From a checkpoint of a small transformer trained on Wikipedia.
Size: 16 layers, width 256, vocabulary 2171.
Architecture: RMSNorm before each block, rotary positions, untied embeddings, normalized queries and keys.
Training: a variant of SOAP for these matrices, 183M tokens.
Each number is 128 + 32 x the weight over its row's rms, rounded and kept within 0 to 255. Layers, rows and columns count from 0. Numbers have three digits each. The size before them is the row's rms in percent of the matrix's.

# up: layer 13 MLP up, 512x256, rms 0.269, rows 255-289, columns 0-127
# down: layer 13 MLP down (transposed), 512x256, rms 0.259, rows 255-289, columns 0-127
# gate: layer 13 MLP gate, 512x256, rms 0.254, rows 256-290, columns 0-127
up255 111:123052120092207166102091116168122174124108100145153153099156089103127124170138129185106140126148115087139158161065135130134134140107128089168118106118131117124085170140081124166185137251118159137122144131178139120145116116191169093097147059087194112090075143148115069085113104082098082078125122138119148142083111126142103115169142181126138099153136168103165127118124174108145052085128
down255 099:161125097108122141140121165125138113125115163110122150104146146131126073147179128112120153136160106117149147186150090063080147113120116076125133185140167089134158097197140126149137141163083152085143049127072115145078103136106189135166086134096133153135169082116155151127124227135142156135187147229156180109131090112085087201139159102150115184135106142068141123092122091056136143133202
gate256 103:114139152144191119125150114181169086101125105134172124119153222160159078073119103121111175163124143110100176078146148118080160142128108121092085111079102107148124125133121155140139103155094193150088110163096131185182209150122150139144054164187124117184150124152171081139158111117169163222140141135150137118098124169102096162128105125114121083135129179102150110112160126134139109096034
up256 096:127182126114133135098139124095168134073149149127134173095164159126147183178101093188089080139152178059126137082109094143104138110107155183069110127120109104108192128083073133110074113125116158115117070093073107073142137158105116140145122126100105150129083125132137126134125084144166109126174114147147131100133097100138115128121114110133121144116108173087138081120133150138098127172135
down256 113:135143138134118157137182131135110149104131119188106130074154152106135087104124132166121087106118139075098110112138114122114107117127255138103115145078170158128123149062144136135073113145130135129123138088125145139152079110147135059219137161146089126146154133148128137155107120126128165138154159096133092128072157125116051150137115136154112145129115136101108119104155099115110104128117
gate257 101:139101153112117094099131130123162105132151160120150103185159136175105201141119054121098113144170148189170137087130143133144175066106128112122117107176136101136143138188111077095139092098098188141170098131155139214082095167107163103114136098137089056102150087102140155121131120108152139111095128135096178162078163084122184137107141136131140125159096134184191159100157090174153123131117
up257 090:127110111157146190090154087146085143113134121087105165092092132114135088146187224136113107118154161113099106154208074140156162116135064101123168093136101154133119072059172161166120182171157117157062170142108099074157159104156066118126151113153149148132148106158105073078096168153109143171141099132137109132159091124185144121124116128150079099141126140065101118115138152137064151166106
down257 090:160114089121074129092143141163159124086105114115070162046108155147097134107174108129149096105167155146160120165165088129126129146078150105106146112128159133104148135098098109146108130135147102181115094143117149150102185050102252149179061096168154104068122075139089119126109136099115131087121101107225123085135083104139168105122136158098136116199132108161078204067143079125088148110103
gate258 095:168136101106132113162067147062166109163128087128148116141135136121171102116162117219122159127145086041042123125105099123132111109176113099148082104089113156086141180170099134159087064138124089127172216085151143162144114066172146147126097111102093089081124146107132152131136132148112163113121101122139155131106167120081068164087059071172180122139111104147108130106106184128163123174094
up258 099:117112118129151162130145166128126064131093176093097194158171114119127105149167108122195076145112116138110124157123107155066086097151154108173150098077087089122115157112106125119130125131145098216142144126110171126081151157160127131079123146110091191136088126133178135177104143090154135091132133126185143157175158066062162057184144160110149125114034137087111146125069091137125165192095
down258 106:102113111090062140151086130132109100178129101079111142162102142082081158114109087153132167156195098092083131182100153132073101121133008120116096108147135143079103071147107139134149135125124135113105095179151109138113133105121171128040174135109146096200056106119181159122082090131163086127136123095107146164133162092105192115097103163090106102150137095183110138150133138118070094140081
gate259 098:116122160087143108142118136179123157120180100111184103118124039088174133191175136130107140056102163192136139118182125137152214123120143124110132147074145143143152101058125092145131120164157147106122116041165145178143152122180093140171177152108130138101122172137138122131153151169101152129024105133119127099145187164125140156137120148187123153179117143155126125083067117156089102072116
up259 095:095116088178123055068093139122162078178081137132123159134178132140178153144108112115125126167099098141190104148144181109181100129108187101091149137095133114100245143105125134088149104105085161144132170080134130142104141164060151127123116100126156126118129154109116133111170106070098178174115069084173123077137098077140104135133112110147107102098130156101124106149175142127129146126104
down259 097:136152144118141189134185130110113127067135199117119136112155072077156102143157117142216166169125124144131115063169143103052165099107140118131118157161103175090085147153122059169168124121143132131100164106184120122151143167123120085186138169154090084142138108104133131084127125220135126146138095163143154162132105097143062161099166137100101110170130085140148091141098163136154147096206
gate260 103:110116092129127138120167170152149119146121148143197090106086143165156148129138129083147161166128126097164185153146163148058182200119128096154104103086130065166150133082147133081113125108160157133157118176068149036096134133161120137102127154135105130093149080148099049101027162158122143138141134127106130134110184107109124111156097157159152138174090161107054126173140177127103097170148
up260 102:141147153072114157139147107166110107139131133154149104100095121152135132139113167132162122128143126102130115108101119078086210168147173117125116142153130131122101120080144120183214153176166106069116161114165128077131120058190131125158168126135121093111165116134153119149149167170170148140155152173137143116072134118170099149116119130133144110145077152155089170117184183097143119152109
down260 099:164099127139090164145129137096129132165144086146137155136081171120142108201080155106093094208086117109084141135106115076147146144154145156205129164065058139121107138119123093115144167065137127135135121125183122122089141130127120139117162142190163164101149147120175161122054100152102098101150115062163179198140132133101085103115104112119141121133096117149163131135164102063178153107139
gate261 095:162171155131119141137178102111096124099137106122125098096199119134088153101156140149187086132122092108077106160117124135104171126125101094048140151161181104096086184122122138104076097157154076126172155086127102157119133095158164085104072138165110094089165066154147166090121142086129200151093135096111090123078093150173085071161145125117147192098117096092163057171096129120174130131122
up261 100:122076084137110111155090104145148112132130106139111101086106115109146143136150161056137107141128141100086182195103142176080151056092127128107150154155194169107098096166090181111085115119152113106150201217113105142099159087114150183113143173098132202129155138173097145078107110122164086135098094166088156142153169099121099086119109170108109138135072104067085110127145108146157136130130
down261 102:170074095149179148126157142165131102116139160092054046155124174138065123139134089074102071161133094107141146191151124113121134164122161185157122126135142158057082121165121134117100153122119144167117165108087156130091113109107113135095147057096128096179104139100112136092151122125116107171150166165085171140152224129169140134088151075170157118098143121178122068140153117106119124066104
gate262 106:079133112004187149136087074123139100145147115186115172153161163114160128141100087172121181149064122139093160116133106157211112174094146116094118122110142085166114146133139156179102136117126137074135101155123128149088127152167123073168168095104085112149205123178071139114182100115122182154149172167125131143130132155163150160178159151137141112145161105102151101124092108147133161109165
up262 100:115151141097174156089165148118164129134121134182146114093120122140134082051208093100110084147161091191106143081172171139133090094150099139132118136115128195110110064099168121200114140112105065087124210145150122126162176103108099107152095125123123147108099171129100117063177117117124140141154100152166116099115117091069129117116140111115162126148176141098066121131145172142157152074133
down262 098:142075116127137106190078130116118040124153126122141161135152133121138116166093137121202102143081066149185144083124153109117083070139179098095140190160129068095174110130111126166157120108143105116139171126147190129100120110153044117092082128183119085109116187090098134132154060118079081132211068104161135111125134135142047136131161140117094110107189117084159122117165123115069116119089
gate263 091:143153119100189152123099119091116141090085141125187135131125128090097189130069175068138123107092144164135104067193109139196130148121133088092123124161137099152163168135076166113106146142166115155100098170118194119167097145116111102145104179076137115106085111156149096105074123201168078091085138117150120090110099095171159129108156191082063088113095075090164078044129161128162091193196
up263 100:098177198151143143137151110089175139103140204106184089096091095167114109142084184151152141110116127126127109122074106129135083112147168111111116147106150077142141113126123117126120138144148086128116078128151141103096105145104120111124118135153113134104144098122153072135115130149116169165144087110127123149180076117091137142208128103106180187142122117126147157166135114089149205131118
down263 095:169076125143185140113096126117100151088112131141124176190168130131138112113127133134133117106128117130137184143122147166115173136170124162131156090192134159172154106102094154129153097132130179192114166088162102163130132130147225144183136142138121080165122154164101145153137123093140109098083097141172149139097135068094192134125120123162137090112136161107097157152062120105200077136135
gate264 099:089155154146113149124122190107086203105167136105076146140123172137095093087131166134165143084116123161117132151153060131128121144134167114120121151113074135108063132146154122144092078139093201174151133075099091129116109098118112169178112089147189158112143105148155191113135093130176147110085104083127113071108081114120102113140096147125131064134116134087052109114116066156111127123123
up264 098:127124136132073186128103190119177179155122184148076113079097095120138115085157108117150120087157129093075099130138138132118107142119115117121110153030135182163126085112106113134163169152152121098110098114118131120172143123124218119126169127120118131125167111133166134118104152114087084164170155123069141150164191136148163168036093061165099163147110110141119100113088171093154146153144
down264 099:172117151109111123125157142101142096077082120057122113150076121114139114142149142102091146103116159177146158105105107100118131100126167161119105107134175165160133113128100127133141177165089132159124138143140113185162139140136219109162137090173118080141142119111157164184177170148105181133160147089107082143097134123148098084126148128149107111146105082109080128068169114186124088171129
gate265 099:128145130163130191131088091112174108090129071104141134115156103183147139135085141115174176102113167134088142102144182139158144152119108143092066149118124152130073135091207085136178143140144108140167200138144098095182116137131097123124131093106152105205100130188115160161134127135127134195116141145091137136150051106125092131092122165145155103088221126194085074146101151117128148104116
up265 098:139075102166152136147093117124149110073120073078112124112078113138113182104079114100079145157113114128126121156130120134137087106108158132174111185124103099143112105104161110137136185133152162091128144137114163122146089064105186148132121147150185130158170125084102133163132149154083115130103118149163105122071094069115122101128178119155181156107107142151058148140144136114160171096172
down265 099:054094118121152145119151129148073120145066161122158112125105154154118110079140088162129136164139162147129118158123144130187122101140158177099168151127121127192116111131128108125146145109144142141122081108147086132090041181092138075101094196116098115137150073138093074134156127118212148133176155142190157085105114067130052115106168084104164133129126159083093124160109107196166096123134
gate266 100:142114029112118134085127127137153088095166112139147128127082147100150132105078114169170109116120150066208078123135095136110138158028124101141086132114171111109152110124175134094123141142132145130185152097145179169178143107155112111159123143156133170100156167099110162109191175133146125136122094110153076111125111073137123149077092102117169100142080115141099146109077161077151055156041
up266 100:177106090124132159081113124110107147091114088131187109191144077107106158112149067094128057153101090120168162109128099115047106095159166141109147139092102114092095147126129139135139079101104142156123167080119172139090129166104152150150160149114116099184156132062132110070145049122132094191099147078148162148150161122133116154136159152051086137126037117135171139089149166105061137112103
down266 097:100173151113148081127097095093059116129121056098138145145138122175131106146147137126087110133139100121131152113170131125112122101137105168120161142125162062175114129069134130168154070072145053134168107126129076150081109143103087189149095090147127140139141081125158136162147116103090091148123109156091068137141139079136141163071067125115086157105204114143145110100133124147142120045141
gate267 102:099136150145119128137142122148126128129174141122140148098196113152146172102148129140146137119173133195130080135132117136098148223041102121102115106121057116139132144102158184090123128090109111128121205118092143140128076139114106093136186125164175101112059161137095113137138198092088132113156158115113128155162105105123046138157126091133177098159103228099127181121093152081140162132124
up267 101:110107059174133101161204126138097102080163114175134077164066159101134162138138050151138137169148138169143101166106143153066111066138083148118087176122145115079141128132122084156155151122124127117137147146109199151149176190138094103104104126143117049117142116123130118108148072179135165138178126151164107161134172079149109102110103143113117125152118063144133193116133117099135156150126
down267 101:114151134106161110150121140139123073087137164129108167066168147115125110085142180144121112174141151133129175097094090063129151147089178118116212158142148148113147159148130128102137206082167168099144187088156178103123161093125189112190123102152099077099115133125151118157160094159141149129133154059099123092145105193184084123145122095114067108121129160140143188128096065161127136094115
gate268 103:116125095125069130091090129143141154054146161140176133161171157098119127167071099075088108122139115108145115136170099115152121116181140130135103145081144123141100130111131106092094115180158135177131107097172136099117135114146129137112129097109148122132098178107113116190157153133108180041133121085162123123129083142078117105108186129145090141156139127186161170072129127124126185076162
up268 106:146151129183197090086146070161111126095044160147058120181112097111187146094167144170151136148164156196131136160111139101118133115096130133136064162167114131131168121147103122087118140108111111101179149164098093134136096124142187092138100096131086123122168117096076111139114100135211118132169108169086073103115133138132143083122114101121095159146155134101119139121124185196171133134103
down268 101:087132128075124082167117167101105100137148105128149160104209140142110107130162124126117108156065115100157126130162145105100056131144114118085169121125207132152159110138091127108112139078100121142075089112099128070118083144189130174107170169169088147154126135133143113078127134126109172108127128103189144104158153117135122075149147114136124126151135143106110144154148144098140161124152
gate269 097:079174151121114149153140166093175141126141145157128144121135147123150167109101075095144155145190085120143127121152102168141106191107119047112162192108130092039119105103146174091086102094105064138142108096104150079056110143092086159132172162114113132153112113134085140113097167097091205080154101101136110112173141077120146139125042089078162124189129118208124153141175105171056114137164
up269 100:131144116147118063065098116108144120146164151094074100098099173140108170112108131170115171137126122089150083148163126103116110150134128140056096174124150133118183134184141209178131156129152151129149121101109124116144141124182150123134099082069125081106189141102081141184091148130048120121113125146123143092092085093150124119172122160170142121073129184087170152112097046115182194075080
down269 101:102075078095141124128160130072137143118139162139083078181171159071105116090111106112130113128155100143123175083134125139163167154087152140126162143129095066115106168057089148120150174090200089114144147187152153119154154095143107101221159115172180143125091202162176110088149141118120144127154097123157139146132157089101163175136126144175124136166154119121106186114122181111116141156180
gate270 103:124138153126137163125134096109113077172140140150114116124126093146201194196193197148129143138175176131114131156126092093156159104101113164075157144130167107105153025076113130127110088144120153093086144091088152161120152151121173107127207148082073139206129175178132104134140137150074170139092141101150148124139100106114111081109080173157143164091110059157192098127181119203118111119164
up270 099:129106101126135109186098123119106162113165112121130175075103121101148208099192162082150107126131151189101150129110136128120145144163109176120122113104123148130127048167174131127162080153156140135153139109138147151105183159140142093143112150097072136135195173154141113142159173156166140185219151095188128118204141104108127094178136139167213089101111154139109131117217168178105127073132
down270 107:160072104165074145082168212106098108152130121127138129107155170150092107098149156063161084075145155133092076123088146152137105105068089086204169107115127129131166094171142116120148119116116078127083164079095154083182077116164129164155141148203069086109132120110170132165149154166131097165093136115118081141157143103118127114133138065092091138096097162128085096139172155181140174172178
gate271 104:088147097127114071110126049085151159164146126163054139147188169180178157159157121077120158110131106122107140133131159150146119114147107097117146136087140163126122115108153151147138135145065135146174099126101151061137124154112126112134071144192148145142146119090155135086135103082156054108135110119079118097098126188108092175158111117161163111107103176139133121121051086108167137107075
up271 094:118140101135167091008096144194165150144115068088092134104041123158131152113122144130129056140111139160094132074127099135165116172140180139118142175091100126117072113149137143132135136117098092155137065118094121142106093179113156133163087143157144096166130120120087144133127096163143124093126048107094145091111099163091153156166154077157100164082136092123098109131141148188128135101094
down271 103:087171173189067154114116143080064124166152073131097159145164119145143106143136140142111117105151142095113126059150144139137161140114179156122180069096099132169132099148100072149115151059135119088135128090114067094125109114173202098187139113124161121134126142096102129132138128127101113185139064081048131162111076125148081136147177149121109107122149166154134149108143099188144093131105
gate272 106:117106125124093163116134126129098097073135118094119205172152164097122127114126100161133111116086091140092133074127088145116129146102120082101133119146122086167153174152167204121114100150172059092143132100127101142132146126091123120181123093158148177127077105088137081100103182141126103144123141127121170162142109092135101038088134056149146166098184104122172139100135113191118083126139
up272 103:069072174138202159099094180116095133124113096123106111139086137119118106142160093125173067119105147120159159121123147101202153103176064148124143172105106104090068145124130056179128142169156119143129190111134183111091131202108123099121093148112148123153165174148169121054107106124115072168095189129146122127156097084138126138128066192110086137138133107138172149205096081118170112222139
down272 103:105181112176124183117124139106133085111149096128144163139146161124164084131078107165092128167176099094102064099126156135161118153102153187181179104129107141180114117152141138117103178222101177082187138118126103170134120105125146165097157086119156177158100156157092127177148129132127118151067122126140061113138143109159150121191104153112114160166116094093081089098083226099162085145121
gate273 094:117094142142133059133111134141153143061100161153112098137145120155129154151094105108120101150143191171100107155145128160153144184148122175047103113130106148185126142093126194111085162118082119131127132121144124163156131141157115053161139132171138144070085122175072162106081123159104080113100155110096163173139141139127157044116160142077132152101068135110137158164144183087178124120184
up273 096:083093069116099071166120175140142168134140059124102113148189162166082106098136156139033123135088157165146132105116156140158098141190116155131125077092129152140179097161162152077100072079091140131160157163099103108150129121090133137129164145145137085077139133110119175149111093172119126145115122131084106166160088111151166042139148164108141120162086093093161117171124147097136087086148
down273 101:097173149137179117125117110132099152121112164093176152072186143137133111121092122101088130095115138108158127100106076188128112150125131113068135091141103114084143133068145151113122197158128108090051165100094137205162138096090121118218111152153094120131136184129162122093078112159199072112143196146096110161127174085127100044151106114096107143164152144103119166079098127165138186129127
gate274 101:118126136141151133151144110124158153158100178108184161100170143170148138102080107077172115148125113128149123059134152144210136153110188170105153157117130124141120142165212169149147133082102114148122040105188150151087118127146094156187121122037102143102093083085137148173177117102085188118118168121137154179084195170185092104118149100136152135159164145096132173061126147079144133145127
up274 100:136141088145159153160129159087116124125128116144206116140148104191086170127065120152089078145077067083069176120130127154134142138077194090093138188169127100158154172116169139131145078083085102197131088098132132145050123148133177077107169124110129146094122054144157113148150137132116124142138176085118149124100163138115101097123131087151122107135098139118183160108106164099143029142145
down274 102:130150084107143071181184139117137166156054101135146165170110120072060166170104143155115189146126093101154168064113116109130158210091138147091160113152160142100193159104104133138110170132140102162099095118166134175133100153175097078107104099108065072145068107088167117178129082108132170133113110151140111158087168134122134148135172124115126108153070064113090124020145120095138111114139
gate275 102:159140148105149149142156064135088079137140154135098132166155153123111105101080162166054135189109101160187153083108094078139115164215109128120166115172106152101102117105079190112101088138132126100180192157135079139115103095134138100154161142086147140106130095159109160120090120186156207096132183130113117157122157114162135098167174166119103135137156103116114120088116136160153104139178
up275 105:168075152162145071119148146101082137099113102175115096077138127134139132165150110080131129147069127130141132101118171159177122163195058129118164102057114112096126100133076018158145147159085102154081096090121172120146144131111095101120151122161132159142096131103181145109107106125110088064114167077133150137102144094143154148150137113131128177090059189104109160139127184130075121110098
down275 104:132125131174140060138112181089120144106153103178173087118097098128090115165168116080126117135124096114097117091072139134109148106136125077137159172154125185160156136142104140132175164168171141201199137131148139069115133118092057133175082141119113118203136051177147163138172084118126149108120109075130115134115143129118122080125073118106125083107103142063172137120117083104175132130113
gate276 101:061075201122132177088143134112130119175069103073181132112179157137125147151109140167165110108096146156142150207126092145183110178166177099122142140108091111091222155152128154112117093145135114158117137128105091078041130115134107142127048087085129099179137138102106137073152159187108118186108095151142121139135154106113075166126080159071172130164156166131089153093152116141092170131119
up276 102:145088162136103096167137093126072156151200097116140117099113111099052124111111100076056115183080057123143140082110145127171106213113102136127149137117130041134127109143117128100090113170122132072129188121115137138120158154123103076142158192121138099094110124137126102087082164161185128080098101103132137076088129174089137107116148166119119169162143100157114141096084119155130112148141
down276 096:114087137125143104140146133180137168111109100168124081175127140126133156136186141164130107119088149108068061117144055155134034126159134198157159144163141143105168064161154126207048152106157164125089157135123161109149138148173109045143122165125200129125136144179061123165076107111092091100126131128104105163111133159084187123109127149164167125153079156123129083178134118142122154110157
gate277 098:125090130188091144169072125106090081136133148103140103116084123118155178097134170083079156132129051092103121129088181166149089109102164160095130122090098168129146142121133118180138128093117116125134118147053090133139175105070178121190104156130112125190131085154132207126151138090128111136079130092109178164120116134093124137099093170086154152152100119130175166129103135128112139151144
up277 102:108094106157103131109148125092090138088144177112130158141148127117147134168153131173167150144105136137095128137145130174144125080174130122137166121089073145066171127142130136106120141097076117078145162093139144141108180086041125125112099147121112178178124118175150140126142135178086204182137052128148099145111093174127154134096137145156138118137113119157177163118144142065101134132131
down277 104:099129160115146128058153134119110152194131154155129121094129104080137140175108141150083178106068104184180165168080156183155133148104075140154129083090114186133117112162086102160077146138134114149166130197128119107125107129122140182039153133099147125138109040129155150123176144110155099135125122190191104154144143157132216094100126149118131104189117138127049095106120104165133131124119
gate278 099:103129090128170137078042107158110178177134086045068107107146167117121159148185106110131147118168112100135104129156159187146133109175075126096146135142153152126101093080123140165144135142092205163190143150148132153106172088135138144153104154144136108187111100128155099100190155150090150165093175128105157090131154147135110086144126095181143122139090092150147134105108179060118157182143
up278 098:110142186144115121130180131146144093121130148110124114124111156142093137105124152172096084155134166085108125117096141092133083172111047142119119157065103182119172127118140117086134081097149099088098113125147134144179149157082175083175113135084162129131140169122090107163134181144148160179136161136138122085092136138169140084137092131055135186130106153160117114153143165125165121087115
down278 095:119097126089125100143150104096111145122116134110132114181104169101153098095062073133152114220073154183087130132154170219113143103075151136130175154131103105118068164135244125166103110160111136151156160070110171135109091138157174124139116048091132116116109151181139137181193176138100103139124111106063142144180115123175125143168161092099162084155133094114079116102138098103154115168123
gate279 103:145128129130078116048202094114135143147136105166148098097111127058139140102095047091178125169137132181102126128146163146108136132113159147092167186178098122137106108093165169181073118167093138126133114077134127111171140155097210088170131103211102077141162105133150156086096181105118150155145072094143198087218125154094113150117137143198133132114144120129113110093121103152089120107131
up279 101:139138141059220099164153123144154122119140082052089118081119129139113174161129144173085154090070153087183105162138107115144107192121183069061123093103187055130155123120180118109163107094122110074168115132119111127125125112153105088071146091090108150132101128127090130147113123150096114101134173161125107093112170154127143153111170160080176107152139125183104102140100131157110163151142
down279 102:068151063073139120101117138112129148092135134094171126140178143115131145106115088167089136138109166098149129088137169102126123148140188139131088190161151078152112175130079156116125103092117091168115078128134113123142131161134093114127158177144117180124175108174108116099115058135113092115106111142178163103120115132037080149155179138139120157129087166125104164108141127110161194156105
gate280 095:122163129129157157104154132136161116099140101099124140150126112163126101161143160100168187121155100193168138197115126139080134131168182151121105158117124111221155116106147171109127125222152110109111099139156058153072067130127132093125088143125167080159141138166039104086143097076186074079060161130104120161189144178050149125082173163118081147147065110108140161152098163149127106154153
up280 080:139175117166172104102123125104124083148109083080130110083117113130171133141149128125132154158151159147167150166100065070110164127124140130063162132150121150167092110155131158101139176157152103141120151063119078138160098131144080151185101151112152040117128131156070067137114072133135087123193118182125163142170062128120157130118147126133127116113133132088118089176142174068187131155122
down280 096:151150175139065080105109142132102125087086102159123140138159099132143109151179138121080139156122137110087054113102054142144144127093077144096144112088137161145097109128127101124120138142138109112148106103195145113120123062049149123202132216138106094118142165043150119178111141134144121149121103090179119100089143130127196159142103166120112140069195151122169142140165084120162141193091
gate281 092:118142122119139157112144116081145141122159138139137144084098061120071150128097208065152086169154150158140072094159071073131126149095096113156168106125074133127170138155141129146146115095159100091135112127119165111110088091148135105136133124104165178174199152077086141145098154098101114143143178145107113114093154150190169146195113140146132087141110102145174105167138137149176086108159
up281 094:089116060131193096186144122178106182152096128090142131125064185105103110149167114122174148113109140132142172149090128170173051111126116128132158185178110113141140124120138113102085058115090156121057120136074107145110098089120162117143129105179151098129101088131177113144159101170165145117144108129140133118137120167092082098074084145074167110171134186102134145121147120195095197110104
down281 098:055116085117128158135137120150044147162131138105128126155088134207178142064142080110141145104119209183152162078089125167119117187162085152125122069161079123156147090095121197126112120109171132081112125129071108140154035104141128153155127091118101135137158094087157112175055118146114121155131059127112114086080117146145081137133076138116106111124160122089150169175137119146102132189149
gate282 099:055174153150112109180111127119118142104037162177137140140108083139200077137155140139103138136109150141161182112141053136164154077099179090144041111119108102071117153095084087105117132124128163107150111159146079150136083104151100127133051078134128128163101100137056149132077099135083132094138187128112117141127137105146094150113175194107109173148110108110155146162130141195118165125122
up282 099:174093135150162157118086136176132188061117140165150119162130174140107095130198088113153124151161112144130086128128163097150125167149103177088096132126100143156138128104108063143132126111102056088158213064134188095187170118164129073073103153155081113115104100069123133116131072127094173109132133119137173119131153106115175113158115132116138124202164141123129112098173147139128129135140
down282 101:107105155094152118125126130126101153146134115099088066078174137140100154122117183155089160171125147096132102103057183176139140127148149100101155155129165151177108142100114124145108131177095148105133100056165096145051104098110121123122093133152118074161130181134112099092104163136155126099149129156094168183128162066123102103149109079093114143156145151075159155100167125134121146152128
gate283 094:162186125108132130105054135098153094161084060083113105164103138088117134158116165078162081108116090127157141186128145163126087135107145151098138166086101166159136133081124140088134166157162112087098118109146100180053137107153133133096135104153114172122121133165078091096106137135175174116070119120102158128141161128147156125128124133172146147070098029172100156153197086112091105143151
up283 106:071107087082136158059107088103121073116129150135135122161129149100124147133167126107196114155129163113156156134116125146184094141183070110133101125136167164155125096135106164123159090151112146127166101188115168170122118133099146115081102142157115152151139138084177156139128114179104090163119143125123128157116102129106101130132172129121041153102143146075156149104127150090157157128150
down283 103:141085116103179169163150129152119131090187124114101140154127114177099137143126155128109172118141077109083121141166106070080140158142125091163160096124161192105143128082140193183141122152122124131074168109123092139100166135095031102096116134114155152125128117170173119123145089141114051197158125088112112124152112155189081118123137165167046117157095127101111154102042147103109100148082
gate284 103:095067136120179164123143133071103105103109102139170131162143172105157121079046111135189099134135148119128197208140120135103118145135180105147113139112098122122149097087135107104115134143137084110182166078153109092165131119090184141134130087127127069148138119160134109139113106148180036103117113166081200096117156103115148142148186136103136156140128092148101144117082096110133086162179
up284 102:137121118099121075056148122088163147196104126110104044220142157132087163058127136189136161177116092066132141081147080068099126127165159088159136140097096121128146110108146142134180131174170155067131111148127174123104107090134123138058177171053132120081186107106149187103083106055126148074081138136137104118103173151114158123124122094151166124177163158136145156151158145228173133083116
down284 098:110108126154110121150140107147092112145097129107118143170137134120131143137166138115187168097143063098153080098142112107147156116124110081156161159038132159146139074104153167075198126133112109045128137150152158106109203142131141054110125128187069141073111121137106113122207127152098086166119128052104171144164185140122110116115177152118105132138082093176081076109090107079143170156143
gate285 098:133091060125100119114164144122167091105132136142147144133130082076098122179146147170163095128132151143176119148195155118064162111043136179136110115086144131145168144115151159189126125112122047164167103124113114134108156183130151124131119090154141148083088138136106098081095123147152124130102127076149137086187187132154118102134095034141144152146136144117102101159128118200114165128145
up285 109:076148159147172107134089131171128119084154127099110143164162186128144184148151095118167155126109167072072121139122082197132126141156132174145196175117138144080181109135107105141160107135156158121135116083061064098140190113074095123148185182086128118097158140049105202170134131167163113161109084153089146141151200150091219101080127097147129120162095106117139163160079135171124163138154
down285 110:152107188124145161151130095118152041125144153153106153166145081081168124078133110123131111168110132102074151192148164120131068152132168094138114200120090091151139152054100112131172156184151108136057103129113124124150131149126178127149134166087128106135158121125126179135148036129128135088110142081127141093095125149132110100149058148162172167051159165133128117177099173119026123101106
gate286 109:095128166094137135142107144080119062092161154139112234144092119157146148170126158119082145106166118146083113146124108117125111096183100092130128143157087146120184057094152118110106146138151130161141121085055113114142104199158159080089152050132100117156114132143100141121156122083129130055105147132110063115200120175133133119127140087129140150167119112150142179105143069071121146131139
up286 102:150081136129158129175092138152111087120135088120153139090122140118133104057165163153136102138069086106129102144065164084053145183173170113130181158124137150128160164123112089174130143067157102136106139111150187134140123139131132128191132182089125182125140109119139087139129126104093126119154139147174120134148153170092113166073086086134093117065144112114189126109115141114106115172039
down286 104:155112089118107151075152125105166148098089175121140105083179112148122118195086149130104153105147163128131088088113122118110111138122136218080085109095203111089093106156148156117176109119106162139155172096107138126127102145091032148157104154151095104097121128067132126080091067159172195093164172090139151101130143175070111116113114128133118131134126089102151108132153125145062117136114
gate287 094:090132108109080132152073138133116110073154123084141095179177125118106152194115117137131068152135125125132112133109131133160089200161106152119102134131188151115131128145058082124090044144155073104086118149127132186081152109120124046147173091090143116099140184141102129141173142168085102097141140143123138127107151102101105100099157148149152129096159157132147156153097153165173097074090
up287 097:093094048118136155084187086133186088130080124135057128129116123076103185113163167148117068165123170144165125122059136106117079137096158103150064150140115142100088168126113187110126084113123101172107171148053135136093091114147097146076097117098117119094099127122129175086133128141118110163111144096133112141118116091104146100090211067109128106173117143142074146122144145121150156086136
down287 103:074138144119091076120159199173121077104111169070123170128155107150150136124164193117119093131096076167131089131123099146087150135177189130166074125161163113141161105095128148077169129133088069157114149151072119161200146162130166168076108100160130055104087103083113106139125133114141126053103094065102062183083125189118158125111114108156081125170169157056095116078100138119161146118094
gate288 105:155104131101129120101164101120138112070126161142159181102127157150180130105075192107153149136092161150185114128090181168175157083133189103108146126171120167142137131104101139145103195089165185114120088071132122130092188151166113140153113130169073128101126111094102114099126103106136135154087132147131111140097168116188113099142148150146125193055053092216105094108077100219152119153102
up288 104:101153098092059110109133130147110109158132127069138068120153176161142061146157113157181061136176163150161144113123115072144144081162086165119069069148109136204077149154125147130155122112162122161140142061163127140184206121173135123121103124115141110112103115105157141078121168159086120116105093178143142155192088162077119121101189107126096103171178117149128117138153148130110099122111
down288 100:110156105113126104135143133190140178133148114113117117100117180110147128119158127142176094202149123124176163126159165146107165133139108173156096116152135142084127117165152098218154132136079137141156115123123172138138155147147162052079115104091083112100132125103094088151141113160114092094137114127167106117136073150099111097169134179128145204133124090087124126132158139127104112115145
gate289 094:140167152149179186080119162135101175096163098117152121149120184124079085061099125138133135166137132133133111090120161173157124131139139136162083155152103117114168173150130094033200169146149150212116148129159122113037085134095129169171076106136192159103172077097166080138107146093121147094072158107101121136124136112210125133142134153129158136127166081114118115160105158107148089108172
up289 102:103090115119129084116167152134135159086132065096146115186145130151029107125118125118124160127148174161146105117144079164145154086148122139138090144114155150081134122100152120050176125167174112116133155070134131117153158124160126073116157185101078159112205149111164111166134179117096142148137128097100096102109111147128056135127155133166089124131126097098124152164153132162148123089135
down289 101:128133104111083128114151082148154122149077073199114169135136136160173132165113184116114154128123127112158102085168143133102176111106188153089208074106193147172088122107142156148091086139123124111099131073123123122133110117123077112151107119138124140130090086123110153125135147161104123159108153149064157118137077182117158086136131085181143105154159139159153116198124100147161173134044
gate290 093:080127184078146155162163127134190099168140152116107138101135115129129153143064162079121146101074131213129113115114131121168105198165166075118172100172176070124103115154081114140174059110139158112124157141105107115164103100089176156097175215132109082149176142136100111060149097131149154162120107172102074141111099129087128114100161173136134140119198081118085135144130079167174102093112